Each number is 500 + 25 x the weight over its row's rms, rounded and kept within 0 to 999. Layers, rows and columns count from 0. Numbers have three digits each. The size before them is the row's rms in percent of the matrix's.

# layer 5 MLP down (transposed), 2048x512, rms 0.041, rows 378-432, columns 384-511
104:511513539478473507485500477545526475515506511494510498505482507523467456520528488481500527487518478508527508520502482526471513498450475542478492508526476497515474550517518493531493536502522489495512474497502486570486496539481546440482485463468465454503481485493486510469514530481505499469485471492512522506515496527497529444556506530491504512492491505510495478454462521513546487504577
095:476517485475477494517544540536468482492548489549526480522477504496451528512521522516479521516564476492474485477502489487480467522500441476471520453479493511521525519459473499492475492548490481513478532495540486522506501514466464503515505470513497498487483534511495476499485505535517544487534516484490522494515508501527473507508495521451498487493520507531554482528513500519513505492554
102:510471475513502503496484474508491476520495522518521506490519538508495529544499513538458475518520482522497552449535523525504517495517521475507522500510527500497472475439489501464472473509475464503520473514488470520531523505490537473469514479532539503475484518498469515536547480532463516494534496475414458481478475529488512490475508478544484462493504493476519520495511497513458526492494
099:513507510491518456510508489506449527492490463521494456487499484503546499478494497507491501491510502487517521491520491492468554479552491495485473494522500476492535519525468435508507477516547501493512518516502498478488513535497505454496549432481492520524492497467513565467548476508503488516475475487474475494493509509536493497481513537494510502482498494504525516492537521519434481513516
106:524527498465507528486538478534501514515522512509525497518424473495493465518520473485523529512512519496512462513503512506482509507496522491551475500556522497518472450500522502481510480510505507498531489499500502501467469486499510517513569482502494496554492485514504457507459502477503526512534529491533495481502474529545449507481492527505533487499501470505496536469498477488506507520516
099:537511464462497495518547476452475482514479493496481491483455482495470478460496479514513492477531512540478517490495479494497512528514550530503517527524465493481487477499486483495505503553492504492527509519540508482530484549495530535511481487519475495539511515502515491509457541535521518504508463520521479508521495492530541469506496506500466526526499485509471509464537515475474456512534
098:550513546481470475537510535488524491490482498525527530494487509509502502458507513543496499494519538497516489524500515503476514514513494482497502520541459454473487511507503478473485526513473522486494461493513535510505438479498454493532515467497506468538513494531520443435475525499508484521516526514526527533495556497467496508481514525537463493491497532505513486499489507479504492525514
112:464509477503447512488505516529480496486508458512507495462487485452509503540546552458474513509518515511518463505523548541468489507509490476512512519481487514575490501488483503507574505478505468497520502471474513495532508504515505465463463480543509500501472464504501498515551501513484459531481534472455507486565511485480506508474454441523479526470452505489506504502497496507531481540501
094:503455557475505541504496509556474505472467491515504490538467480488575509469518497500473478514479526501502513501503531523549527512477477530464532478485491480507504514514516471541529505473527456502513469472475511511539470533528486490476499506513486525526510516499469527483497512477502539484522460513484490498488548512538514555454477484506486484491508511549566522506479513479500478531518
106:470522538491508492500533497518543501489472474519514506509483509535491497508527556511458486498533509504507551554454507454550536506555526525511540517484509490535526517490503523506450482521506451455489486467497531463508508521517518490506505462548509495516488512493479481491454487470538519495541487512483506538484484464467486496525471471491523520506477502491509481470519521582467502528474
098:485473499497457550525497464454493530468515533478511482518536527527517535500482556503587451505483433524471480504547505481501497505554483511488479552531528462515490480532507519512479505523447553468478488536524522482480516514527543481510452514491481517510481464488460466487504510512539523529488513511506534490505515507482478465499497490484491504477533561517517511526507481487543469489522
100:486537532518523505495495494480523538473524490507479477498493475504481472468526531526522492509509521437452478448512505488498497481511457489497519494519446508496514489517508504467476546497524515517486481456503494517489480501478493455465531506475465495495548550479534503515505503485473519503531502448472485490498493469488508502546450478532510488525559466512479496462523496490492442497469
100:508476492482476486511520517520484497476482542504500493535526460531543529505507489490518420507509530462481522494481525471478487478502473496524525540532479491531491497489523494525500491482500480525513515521509524521492483501503507513479486519540452533530474491502485493525518533466537501458525493554524553526507516476492518477504527532486488487475461475472497521522465511475478490528477
098:479503513475521503501486493490505486488503484515518509471554503468483514486478494513510514547528527460494503470508541457469514492527520525488465520492467490518461512500528460533528478519485509534521496463451484463484481455523504503503519513409499453491531523468482541541452522494516500493549505510516468501472539495468513496496526527504484463468571520500532500528551513516478505498476
124:505505485516519501481478500495510539493508481489477499517545492507497507508455530482474487463503514492513501464510502514486499491505515491463487483462488460499520499524526516519462536509527510503478481468525498459497513521463480523427514482520503483483528520515535443491478477529542496567494442534527538522497466447523519445491497543503500509544506485557493515466476514499516469540500
096:513555510500459441473515503462526483523502491458517545496529481486508519507505485503487487506511505474461510520480504500551458467499477489498531506518487573510544510482475493466467470518533517464505528538497482485479489513570513535551498502504483500513472506537503476524531510501498504467524495510506482557498498536508516485472482491536524504506497483479535474542532538500481470481516
100:495527505469529512507454490495492510495491474545512481533509573498507518482498505510479490513513447496482542490500519461519515458535474500520497515438545525500505481476554550531494452493502467535506443482526494496526485492506481500558450552488506506505541532482543504536510496492485524497510497507497499470477551553474527487465536467493534491498525505512474495456532525486526507442434
095:518524518473493519466516563488541481471528503513500499554509490518477531513449483510504473491505492478500498519517463500532508463483480502480488474556527487548502494499461474436481449488492523475522455536523515491473507490486477494530492472471475506539489461515504494516537490498504543512541530545490424514519506465517519505513494499500539473511471485521491476485493448553563529514466
107:495516479510485494479469475467498509475488494482461494500497489488487497492544520506515472525524491491521485519490522453510548480500511544489489472492529504508493527495461545543494505513495482497476480514485486463495484510514518444478507448498526462507485469548447482472513505487513499506494496458527550495492502503528535528454462507511507524506524417480501513454498520517489522486518
098:553452487527508487499483503506501476507521500503495498509473452507547504527458492513502516464448480506487478518465495498481534517502511512468514497466488466489541491549530467511499466484486478465498471499483492481522484557521530499473553506473481493505477471471506504511463495513495528486496483499481460462515481510541467508475497501493486504521505470537531498529534524525501495513481
102:509507531511503444516489530521500518551458483498510567468505489512504485488464500548524538484485471491526488555529510507497501524512490482489494496522475457484479486494479493528527472506512473486511473494510538493521486492530463510497486477513510533498521475498503527514539514516503458501455521507513491474516510492578493501535507531499454489523502446479493499497517499505486530531472
101:485437470533488472468497494479543528508523510529495484495481489509520558511493494472517492562497443489500503482487481545481512527528499478526494504537535508492516531499456535502521503520527484476545519502499481434536480502494506477516495477469475532474523494479500485508507476517497516454484482562472491468442499541441480484510492442515489516479488492467507482498494445457465522509524
106:491496467510475536493479501528520533531475464511477499509519519514461522524497490493480472480528501517492507481493526486502434514502506531525516522503451476481488519513517511489501502468493486480473506504504495487509474507467544495473467464500515488517471514475499515490512488530484442456510532484503491511556482527517474548487510465535507562523521515440504515439439529492517507490500
096:488469489474482522529476484495495510507493526471513535498540548466501488499480453514493556507539455497511501496478504476497503469489506561519463476543508521505449492453446511539461506487457501525538521488514528552496536522528521504476502507470494529514473524507509496529513496470497468497483510496477501472479491528507492464466515520482497472528434497497492511459512493478525482538528
095:482485542503517522511527475499539522497514524507457532498514506517483493524521493489506448498531549510521515492473492487498461494504501482528463479502504481580485509491513526450514553484482493480509536487509519526462522472507497537512535520492474478477530518530509479514563505499520502493490507450482548536500510475524485483488478527515521452540526464493487488479506516479526494469525
102:514495492482464490462539484495522502494502472518480477493554487486525537486509492489559487457486508509506489501504517485490488485556472517499487474509521513497470502441488478507513491513562509496501485491511530536538533497504507503523487496523503498522479525512513481482513547490524499516507496496513485508486510488494509467506487505537487453517529489510523510497558528452495453509527
107:450483519477490490511514433494528496470503465502509478545468502522469496456471479508497499553535503469493505483524521499483536479559467477488472548506477477471480508482506552493503523533527495505504524527479485523476496490536483518480435491455514495495506478516422515514511503472495490506534495520532516469507500471489467516487499499512493511503542534483509536553516503476476522514454
095:485510518535540496532498477489512510467497513547538523481510497450457488466511454502534482518495481495489512465545519482527505508473527514521466507547534526483491509471497503531484503519495530484520514493495499460495470512476557475451516544494507519516500494470530511476517510458497495508517496534513449529520482457525484485511452491476541505520521510502505460530482549462520476455481
095:505521493498523513513522476514504544533495444522476466454493488464475541533481485530490455491469512465531529530485506490490517488509515526516462543541503522510480501490504508522534532512471459485539485552499511524523522513489456495470523555497487490485488502555504503503521519504507544527495536530537512510513467450511480492464513531496521489486510527499460572520513478505477522506489
100:517519480496520498536440503502503466472481528473546492474531503500540480480535516502463469478517450529480509558485483525505481540489484463504488491495511473501502509481524550508472504502500517469518531520477517512423494509470493514521554515537505506550508492532503470483479493533479487474518514511509490453538569498499527503501508485540517470492486498523490513471506500500490500553492
130:473502462477491489494504504528523534455518486492535492545478531480519480508474468533507499508515538503486480490513519474503514507474507458475482475510497452494517523480501502483543534476463482528462495475501514463483522476533494540508489475481503527532505526485528479546490472478497476524514538534491503487514507524486517514479450557513537518505500528502507546479482502508522484466520
098:526544533532494532491486458487460507473487492505520517540505469468497492499506465524495487516517448515448542499516480493485511504474534460502496494501537487497535496511503527531527486498480516538528509464533487498469487466481459483530508441461516509504467481500484478489536508490478482541499500504524491511519518480521524447480472461521508500492533461442504483499502514533473535508514
102:481505520457482539520521491535486531473498506451453526486513505475509489456532460512540511452494472541497528529469484509515538515495433494476510466520489518528532474518471490504498498492524474510509490514504494519500513548487469475506482527482511513476434512477513482504548476521524520520538492537469465491472522471492480507534522536539458571464487499518464482490479528504506463465518
099:475499534522522518527483524510465483485544488510476502531470533508472484475497513523488447509519495488504474488524509519444519502505470473480538473517516501518489463528546512515516528530482539486489500509508499550503528496537538525498479467528537534545495507536485501477548498465488498494536423513552552516498514504550499532516474461507455489509519544496481482487517496525508527497494
103:459471474486482489490464455505528550471438507525451488483520480504524526468504550488496469474507491477460482511483460481466532496508521495506460494482464554470510488470469470510511536539525483466508475568512580493534486522491494497510463513474537508457501478541475512492516462469494513544498484525524471531498486509513509525510517491528481534509500517492471507520518456504470514465527
098:505493514511508496520553499466529479486546510475526457539501462507506473527496465449500490539481551542533502518519487505524462557508509486453483504514508513525518473526493467474492505486486447501483471513479481499432493539479488466531467498500506508514504525534560546534507498488492492490478537506526463486481508517527491526456506464492535539513461491489505523539447543483538509488503
095:486472506552509509509514496544490473493487559516456545485515517527513507498525494504539522477534511488512483504477513487485496562503475551496497515483508508492549478477488527476510449465523466489474526511470491493488507505491521505512470476534486522462462512499546523478486473490540475542521468466519478508512533509473504520497540539465473497506470474506510481491518532533495494513444
107:489488505475528476492502503509475499517505494481487463495503484484471487488538438501446522478476494516477483511523486507500478484477500468507548483481489514488504525493489506468509503506498502501492468488515509461498484536490486492501509503467499543521481487503488500523504499499479500487465510530471513539528478490462505520499514527490554434519574446514511504507508491475492503507510
102:523448481481493482496487518494520536503507538492500515478530532473509476523504465506496492516469464553545452467503497558506523528496449538509541498487517493515511471521512529511491528543476505530442491474469531526509477522499467526504473534528527507534467520490523492528546501492508498510468525529507468469476510518474534466479495510506524468493507502448504536470507524479502554508491
102:505531518523493552444467506498495499515495509533502476529465469498464494503519482510468551507523544548496517527498472523476509503467547494485488468534485529489505520490476488539491498475483527541460491484457515503509552516471479479455531516509507517506515507507513541504461495516467495503478485503476467498493477507529499466476464509529459539483488431468487492493500532507494496509480
095:497484491500496457491503475469517557503451498533479522472530539546521480437522498463499498512468503517515492503462492489451566506542474503504503493521511537510544493479497495466446432500467526518505524494519486502497448505470489489500463503431479510476488490499479477484490451467488462539457512534519529501464497454505505445508528506520506503500468504509469504539496499531481511518494
096:547484493472514569479525514515509499475510452490489469460479494526518526500463504520509519546460478552519506518543519504489510505511496512516474554509487450500509484458465549495506492513554529488493472507532502541483501516455478527506508497471479497530535501542503570531458514485539501531479510500536524532529537490503466532477505451528527486478503514488511472516525489523516510487497
096:497476463546485488515541520503476484494506498493476469473504541505454466528494496507550522493509482480511520490474493508507470515486535508474511496465555478475462535507466499494503508460480490484458491484516477471496500489434491477548493492538476547496476502480528488431481518522532462464464527524509506531542478470482504493503515471525453536488532509471486497502489523523509495464526
099:504525476551505465496509474500499523511495485525458482511508466482498479487516459514438514556503486454476489475441499490499498539477499523464490453491548487502494487495508492462503525498504516513510556508500483503500508495474497502497491493500505532474487471464473488497496466515479470493475463467492515519513502499492513506512526497501500490502517469485475548514525533518493496507532
104:541520475487494500511508470435525475487526518512475543554529496501512545458502512513519470490511477500465480517505473477503480527501505541480498466530474499493472478513488466507493507463471456471521495511517560502535436498511508520475469482507499494548565520465493537472472438512494500526499525446476472505510523494540546500484514475499520494488477520475496530529483553512527518517519
106:485523494468507521512513519475557511454499472502493504491480513524513505502480513491476502513460537506510518504485501484502491491476523499491514531439454450532507516523541474536506484521479499477479487478482513553478516524509485475523457492533500524540507512497504480475482533529487481499505508464527503450502488488508491479484489492527518550538563508441480483524484548510495487487534
096:523519469493527463501484496483494481498472461462496481495495452483479545509474504470509491542498496471510483513501492504472484499523488501500493483449537498474508484490466455517508507516488481507520494512532508524458522478537477523466515501525512469519497476485515530514466485489540525518427475531556505519495492510530501549498507498517499514531496529488519476512511510512488541508511
100:510511481510526482523509468542479481507515503529535491500499485492522447501505522518477500495541506558497524520502537501496499449473475504520491532497506500519531500467492502500516465485504477465526527509531504494473535477524477479483524478517518488496528509497502504483529528517521514544481515503469507558472504531464476498467472488505546490490546513459469504530478477470539489498526
117:542543569483503543477511512504545444535493479523554491485492495489489577561480496482514553507486499503488517502502509516482477525488457492504498501544509480519479474489520546525529517503494510470497472490483459531518507513516456475500506475511491503502480493485523473520487464601507479565508512494510538472497464497492486475516531490563509497524455488536528455495505551530475493500454
100:486510487503501464484490504501493505509510520449443516497553509428472482506491483494471507528525512492501520516512454524449513503536496484471498498488481510451459500481500482485510527503508479508473447467532499487479496503487555460519517434474507505531531503491503520487466552483509531482502482466537493493497472449523502475500534490540534502520513499548461526483469545543461516433501
105:482529529504505541512521505443510512555491519528494471534485511497536457535494487470509499505492488556532489451462533461477510499455512485490498538457490491508524525511497473529502494486491467528472448485481524450457558525532532450500477494511478511512505539513558495504473526505505535525500533504546489519553491485490500519504526499502560452512455511516485506519473533507500494497506
104:468516536482499465517518461501499499501503472489504445482466502458517472445476471455466482521490528486474487454536510443521513510541511474521530502477508515487486513498533436534468476532503518478520485478485514536528506440528509549558543532456501473544509530496494537492463497536487497476487567526525520496447495509444469529486496481500507515540490559518471506508446494523495484521489
102:514523482453492556485492455529488508532521508522498519507509506510526538537485481557465528546491500493502520529507496488500519436506493517524486498496532459482502491501496512454486462454521544518467495483542516506449487474478496529481515483508495521509523470477502506476498531495510500487531476484527494523534484473509506500476479487503506486521537532547504483541511486503507507438496
092:468519469465473501486469507512531473521491508498548494491490487470508454513508529493525521508543540455521506518476510503477490519514488520503497527452482518538480505474481491539491474493495502499522512507494482516535486498496519523482460484503541524489458504467517473475517511504519509472476468543568538497488468462496503483513461485534491524523505490506490502489500474499487436451545
109:498517520490552522473453490505515491471510519498514496496517499464489514510512480479476471494483486480502498546475508521457514502541476551490489547517529545510491513485487526481512507470512502529514482482504482476491507458517518520496517499490473503495536531513494484486527457499512548513485506490452479539538528534463459503482481498491505528513494522490470509511522495462537463485496
# layer 5 MLP up, 2048x512, rms 0.041, rows 379-432, columns 384-511
093:491486484491474462525487459513535517512548494511511507503517496487499437493541485493529503490485469500529491505526501486528493516476518520529514496505463481471532536511498473509534468508473498467495531455501459461519490512535558491525501513491500477523525448526488508487493507509415506554500509490459508486485482460502488479493499492485490507493502525518549508485488531515495510505442
099:503485498518501496534533482538528519503482526493521472540524500510470505529456521524475532493481558513502479527508509492504518474497523536508522480439533486486544441569515511500460505515501528521517508508514512513523512499491467500541510465465477532520483453491512478499489564518490506512480473512507492470486503506495471479547506551514528526477464508508516523514501495528505535530503
098:511463458523507513528470513464516495483459480480464536530513486501440492455470530458489470494461514469473487458449483541514509487505506533476553505503462489480492467554524499527515509487511522520491483533538461544566511480481495440481475488520486479508489462500559473536504546522492521471520490466520518521505468544475502469505505493530526499496481514472511503486514465489536482501493
095:501473539507530484498525487485464527464480519458490469462536491479507545462473501494511480489437464475436486523531481497531476540486446511523492526536524490475506486511494504477484479500493531493493550500468542504491527483501473508524479531487543514508498496487521479488525483439535503476512490502505506469509533523548485494509477485505531532512535457445523516543495498518468501479517
101:517502441537508536482445532566512492490550507501487484520520477496465491500491508492505476512477479513520502511505462524506521442524548500476474508476486528509476495519465527500529509479501541520536519489489502478499528518441458517513531518490468456528451472490533478484491474504526485494514499518513509477501497495515522516486520524484514529488493548515457463523538543510564497502494
103:523514494470502512526444498486485515527498478543528540463492446493522515502543515526535485503464479468486504521475513505519530496534507500459519473521531498495497505498461524514535474513521503474530519525517487502477492451514536459506488526516481500488512492511496492513474486489517511502518496488498536469559478437509469548516480513442544490508501498527508474458498451533506527494506
114:505483494452449508512525502533490474508485432544503482470514501490556547531496512482524519535480467506506490527484542479518485492557510521501544464501473501486473521492485520501530522508484497530530516468506512463523508475518494527494502475505482502508459480506455511493535522483490479518488496520527516483532521472501547493519550491561474494478474505532512503471459504472471464497512
089:471468479454485459499481518510499524497525495505488491482528544446529496502527475499466507514478516504486498519478505470526489453488506478545520471530518514539513507527527527442522502536476511491489501516488484486482500512477483527486516517488498498423454487528520462489550535441517513479486523533507463491504505477497505470514475481528528488516500470510509468497512507467496523494491
099:467508463531513530510477529513472497458508507495498496529491525524522496457457551485536512477469494556506486510488480550512464491473554498495534486474473517448525472506456521522548516486491498506533497506524516533517482508462473548488474473512515478471509514522506484465552527477534499459503499498476511535521510520497563519480470543494493521522467527468482507478480538524540523526472
107:486527491491463491506500466502505495483505490487500496459446495515470512483538541566441497496511515510533536477523496515504467523517498535518542500511490506490476491488467493446508491504499496453503483496535505514460478479505515488460536467498501556534481517513535489505498503474496533515501497445518532486503499523464526507504468496501451491491507497568485513458498465494487473515499
102:499525472483495506492484508467468501414441471457471503503476560465480519507510469494474517544451520530442543518508484496541548486493466506490539528489469496448509536500503484498530487523462538505494495497494511504485484483468524508488485467511532489485488462486484510501491518499459510533515498511521490520498505476483471474530520464496506552504491544480498512480497500496497482498499
101:469466503538474501491507504496476508475476531488488482441485457493488492478499533513484535483493484535471507522504503498504490489455519500470466505542489485458465486516519510493498470484475540527504472508515463548523488485497503484533498496490496479502512511472507481506465506494495545484470482493518454479554480513508569530475503503494539499525523504509483517480496509470517500474444
093:544515498456518500525467504480498467500484514485544519510483502526526497526535490519530528490489519538498529473477491502512508482476515505530522524542502506510491557493489504472512506532525547527553547472520518512458489443488520466476457476531490473518485481504506459491482495516474452530490503502517481490505520500504464465455467465477490545521517518459458479519492488426483485496487
119:477503476537526477537484473503511476497468491486443465479521531503486467523516492431473523468536485521499483517485501455480493517523486466474507493502492490504469531516522486514529473518583536501470514532496484485564500461481474524456543492539489468526508486524463499453538491537511507508503414485481503476477525485526493488488568528500507553504511453518481498443482485501497487509495
101:507497507503516522502463529495501517490498519492478505494509474524467499502484495503421488474489518481461501543545478493525496524498504502484513507515486479514494489465554483517508480490484484493558495533501489531485517539524456507496474481486483464535481480491486539480531496441538494507503493493515482508491457513529467546575484486496489459479500529455480526500499522487539485503477
092:489477477534514521507501544479487461503491478531503507524489522497533491510525525461474487493509501492492492497528457510512512489483481481438524414539571505524490498506525529508496507475545470517474508533473484502503502490513538501470473503492520491519509491510498495493514497480539475497500468470408487519524485493511488467522519504481484484517477476530529497489549514535514495486475
099:485502495510480516568506468492514537516453526483502520493507516461478514562514535555545523468462513522463482490495504493476489501511510497530496504522455504487507505524488511524544574489540471463511505473512474505536512535493517486463495476520492502493492470490513470540507489534503468499506496518513538489524450507531524491476467484543457506514515515462525513480491504488489495490484
096:505492486508472542490502474466490526482491465491441521536514550478456516535529523509511446538476479509486445448501463448467492501491516497509516491490499480518517527480527515500529540527500490520515460473489480525506494497494494494482495547504490480510486507504503518510467456478498514455464526492515494485504499513502492499524497498472500519519526506505532516494497486503459489527493
103:493497493536504558477508477499501487494534504468457563539516485520523502477503477521526499531488537488522526543547520495504490474495517503551494487487454481479509519468491520491504520536502484503488497531526460505474522517476516504522511518540498482502486542544531527534533516528467501516521510497503534506511484523476479511496536543531482482493545502508468480502480515461508472515475
114:521510509464547535480482539553510500500524493504468487447487515469526518500467516501512519475495494490537515479535440515517556480496486485482499475482484482469499464500466469483503502519510474502485497496512505463532479524506542491457536509450475489457494497536456504517504567524515492515491514505538470442457503478493509507540458501535506505499528549499521454486475485505471497505450
103:482512503514528525496507515524456482464452502505493475526486522511518570487459521504447562487514518498503469517495498509486499461494507527481518511462507510479508505551460496516525489484483490468464491505494483474479511481477520526504512479516456456486476490506493532514510516505522497510542518505517480477510497490554505485507527530548481464491502521453480464484533509512524499493499
102:481487512452459498473500535528494481465493513537465479466458490483513485498493525514510507502517522511501508496513530535522535474508558494518542501447502504508481482477509460509501495495493470461492472479472502484509493470504462488472484480503518558528519493510480551453458458506470482527517524505509509514520467539495547505556484486540503552525474519489534542513482487532506503484506
099:535461509476462468533508524512518512533474506459509453540508464522485527532464503498493500480510544535480496505535481533544474527517440539483425477526526451501466522483501469481534484521511463503475488535489509446454499516513443505523500501510479467473480478498470532482522502460486527503521465504491516510461498538511533560539484548517506479519483512494507539520506501542519520514511
100:473498521524493500490468480491495505522531502530491531514497502499466498513484497519488489484460451461493520462475507511522462535482489447489520478504494481504531534499491530517526517540508510477515485508471491492530513482467523517496495534466520499526472565522495501485524498488461513471507496495558457531503521457475474503517546415443503505519526493435546511507492475474482503522521
104:511506521506479476538519525531531514526490491534495536505531492481515568498542500508511518517523486509525525495523517510495509532508499457468526501486500481470479506501509505514513508509514515520491531472488479487493535489498522505473501481505522550488462467480427518481520494494512531534509504485490516495490456467518479488504480530455505464492453488484490471485501529526502494556508
100:491496477505514530471464497463480477521482517520471464458471518448504476508500498513514524515450504512504499500506486522488473477504511553525463524506541513541493486477509515486507476468527547523527498479514524521517498466526508520526496502507506505488499488503459478520456498504511496514519522471508519513467489507529534486476524535491515497509491461508534478472493474501519493501488
098:508492472485445508492448490496487516467517487494466519489510563508493503503509498494505471485544477501504542497454527459486459509512500513496554471514488522505465485491481453531483509472488497462461517498524465491530491481498445516488501495487512518515481485489481478533494477544498507500486472494507518470526503522467489533551468491494516497518531457479569505553534479531488504483469
096:479490509473466502502511506467557504492531489506484516524529487540541444515497486531449478514540454471482519466504528502518452538499526511522535465547532495508534478455508539536488478498499488531465528490505535516474513530481540484496483472479489537502478456502481485494453509493488477525505462508515487485504502501484472498527494482486486488465460511520495513499481512556482495470522
098:487512482483472504528513537515485526461526527504514532518498487505505513493491487547492475513529469516456460484459491500486443487522512485477525512544504507525486497463471511491480518551521474512514531518476501499554521505482505471499487472533449525484563509481464480497483466504437513531499513524560508498513527534508501508519496492507505540534504505475513488509502450475475508479453
127:479500509504539526502515478508476484479545485507532470466502502563505503477469470486527495492506506494491524498446498496541489462511498526524458516480466470474506548435513510549507487498501484483515535509472531486491496485504513563480470492493513501527497497478531471508474439503480474535543543504542491507475506504505513479501510496503476484523491476507502486482517510484478500483495
097:479480504529486489509515518513433494513483511511471522474526514511542478531474484474493535482468509457462439533523482530486515448526506519513509472521485510512474501507485524514508487508512507522467468525484525517531559536489487526507512516517491495479579546490531499478504481516505488472524526491476523491504494511491511474493474496502476477508530494481447470465493487527452490530492
095:467534496540473536528533501455491554478494510495484511491533534505508503483504473501490502473518533525495500553537489551565497547467447521511522513473517483503513524542482503512512500468465487497473541545488541515474503473531486467514469507523534469493473476539479514466507518501499499520477474483471503484528547456529537468520517474501498475525546539507494534455494500515460485531522
108:497520513532533518492481498526505491486487499465528495473541483556489482489479487537533517448527527475506525466472528459504543539454478540517521476533521501493498485487504493517505505531483495439468503542529502478495513511499499487489473488481509513488504552500488473474513461527536480490546538499477516489472509512459507504571496509483515518541513468481468472551493471535481512487517
100:463480430513528490505510538513450488512480479474442534457514559490542502538522474506510487516482500507519507457520491471517476499536528478484491551552516544450480510534530535492479477520504542491490512500462446495495488514520496477482500466527534493504490504483512489509453472481501501475481502468485471475462480474482516426475517518480489475495527494536494507511537498500472499557515
106:510500495477464490472504498505478504494499514519498482495493483476511477505505531490478535493501482504493476444500526469501439491505521476536473503530498478511492500493506503489518480552466552505509540470491497553470465462486524463511507516503542450525481493481438486493460532513459491518479504507488479521509509477467516476528472498490517498473559494517440490514455506466523506494469
099:482556538487471538529525497474458472496490493498514499505500496520485474511491484522554533514484485498491491500478520501562483498499463480527505536484484479473497518525496498525496491503495512483506486500507460540530491462555514483566498529515522491491491493493500494493509526524499515487501528549503522482477497515506532513492496490570501524531540510486508501502510467488464453516491
110:515490471499525474520475435507514496527523478444508489520495504500534520488512474509492456526533510454435525523519450516530515488463530521505554493500464527475534476494514488441486488515495501480508529495497435501540487493472524483535539480518524501478495488497456477483540506498527499512492495497482464557482416509489475500459525514497486506488542501537495485531481496533481493517520
106:507519513511516511485464467492535475489493531485515516481490474511500518531540485551489470501475483524531517538490536466505521479447479517522445487527528482491470477492507487529510536490522566501541495528449483466544517495535492498516471491472489501507492462486492488486453523470490457501480496493500444541506507490511510460474546501462471488555472536523480467479484491457496458498504
104:504461490523483533486463523500473476486503512472520467478505547492501492513528469532515503508504490535476527486505513482521502499504548536500498458504504506516490514534470522511531524486523488503451507491439506520487511488463466521471516477494548473480480480483549499483507458512469517453554499527453460502517506479517494502521491525472476495500521512476484546497496522525510523521477
096:484472521473488507459477481535501454468525501516500480492499530511473454522444472463488480493533502519514517488502476473532427493491527511517491492516498504506478519467548512536502531484548508447533532501515538506472524515524501536490478470519520465514507495513460501533530497548536533497467497501491507511551463521520509516531480496485490462489503499452514464462486479525510466479498
101:530535505504505515460511488491462504483498520475481540500510453456489494513534546492505504471497503449521475545459538488464538482496461463512481484462496502478516536502498523486500502526512490492546510473514492482527441524459489507503562504457524500490477484490517508506475504525534478528451448514497453490511537531459509504493484548479467496511493496495463477521496473496491524525497
096:471504444488560535458530534509497464480519508525502518516571513467508508496453546478518510529496482542477517476471476534518490518536501509503488489475490500491490508531508455516494439514481508543453499486500465508521526505451475520513506533490496537503533506517488471508507491538522489500513511465552508518545516548502489538514529543535514493544462523487481463508553483536476514467509
095:479494502500543509472483513487499531540518493446469510504466449492507496520499485454522529476503489528525512508521523521537511516520490474563501539474486487464526460517496520555518522497481489550477497452501483524474495485517493498512553485493507487557532512537506494523496457510501499507457486522520510454455520484522516513505483550455490487537515528503505491505517466512448519475464
096:516487497498412494454496496505494475524472439504498513531486512473473500491455497496561486468526480518500455485528532504541526524478487491509528480463492504511532508549477422515488518502497508516517495456491462501517468504483483554511516485512502496488516500541527508470504498478516529481512523471469511499523519530504522540546468492491505551491488506456525500522504556513455527493489
109:478518538517492538532497471496513513502515521477510505528482492497509507487505481487474513516515486499515472538463485486548490529520454514508548552459493543492511499496492504491509514487510532497522510495523512474485498473525475534504509511494514508470493495488478514484505490511521556462503501551540493498516499525503550537515468504499511512537484540493502501499503498520516530518495
103:543512454493522516536542518509487473510480512534457489522543509485482510478503547480494461484492459516475496507517516496480534528478481509526480479436458466467495515512517518539467489542506486524511488522466537516549509506505488504476540488523519502501493513494518485492508490499477532502499501568535496516517490504497531496457477529531493514513526542490508517535464491529506479485523
096:468526506517508516518511516511492496506507493527438515501526473494488465461507501509522497534514501509489450498528544523509508499467461531493494487488519516501520458516494530492470525507480517499468507503439492490497488499533484473475497530529514486502474481523492479489490511474490535482455485509535529496574486533518496545517503501498462495528469510517514505476481514528496512500462
105:514528447504502507497479510516523491469484520479531461458522492497520477484514544511490472498516451507506450483528506493526472493495504496501516464518507487494531530530528468528490496526493516498492463526540515518527527514516474494484470519497535527439489500510480496488500466495509512503513473518508475493514527528515498501462496474541501530541487505493442562482487496523532488537528
093:533479527485514474531544518520542488493469459516498535519503470462483529516502495482484510453519477515503505427476512536568532526478474502517489470494499526554529486560493485481497524472500565493483555539505490526552499476557521531508483488509525535472448456476504476502538499481485474446532520541534486480540510466506500512465503512486462557472470495474511467496437492497497549521472
101:480502505510542499475517514497489468537509497457499532509455511491493441525517513542481483532451508479517484481472539519520472490428523520491493550468452530519447500527525526500478514521516543465489512506516493495505518484506553481491485512496539507512496517501497508482475499466530522505448516481493532515472476490474521517520512458464519513512472476521484512490511524491491454483522
095:491522473488504454532469479513510522502455518460508489506477538483492536485517477471492494508475509514516451500501523486529499495439525497481510531482526512476517507532466502503529517508467491485525494484476510497475522499518481471541516493505571529502492523492504521456505451536508494490489534496559489498501551486473519514484446465512479511495494503488490527517480475546512537517508
104:463488430545481471485504433456515528518495482484482521540533530494513474457527501492522482481513538557509517524508485476495483522503455530493532494489490537490436486466503473472479508466504479474540500494524474500488499476489511489470520551530521526457497530504490499492537499477486461501490520464500499495554486475517492505481526518488512514497467473506491519499500469553487501519496
098:495497506542490493495507513507519492492482498510494524496500502506508487517460462492517498529429469489469506467498504516492530511474493470500490470545492500482493491514486540488514547501518508476516492489501539494487524507483518429511565493455465477518515518481481475510495482487513446509559519496482500524494519501513521476515485548485506501506524535516498494512501519454462515490502
110:500521501508534504504496521584494503504475481498514516480510529471468515571484491517503537532482477498481484517515518480509510496491522554502500507486473464459484501483538517498473523462508509534497494517496472493543486511533503490508517496517505501522512496492444542487533486487507549522469519499488498515460522476524460524545474515471474502485516508494476533498484492500503495486508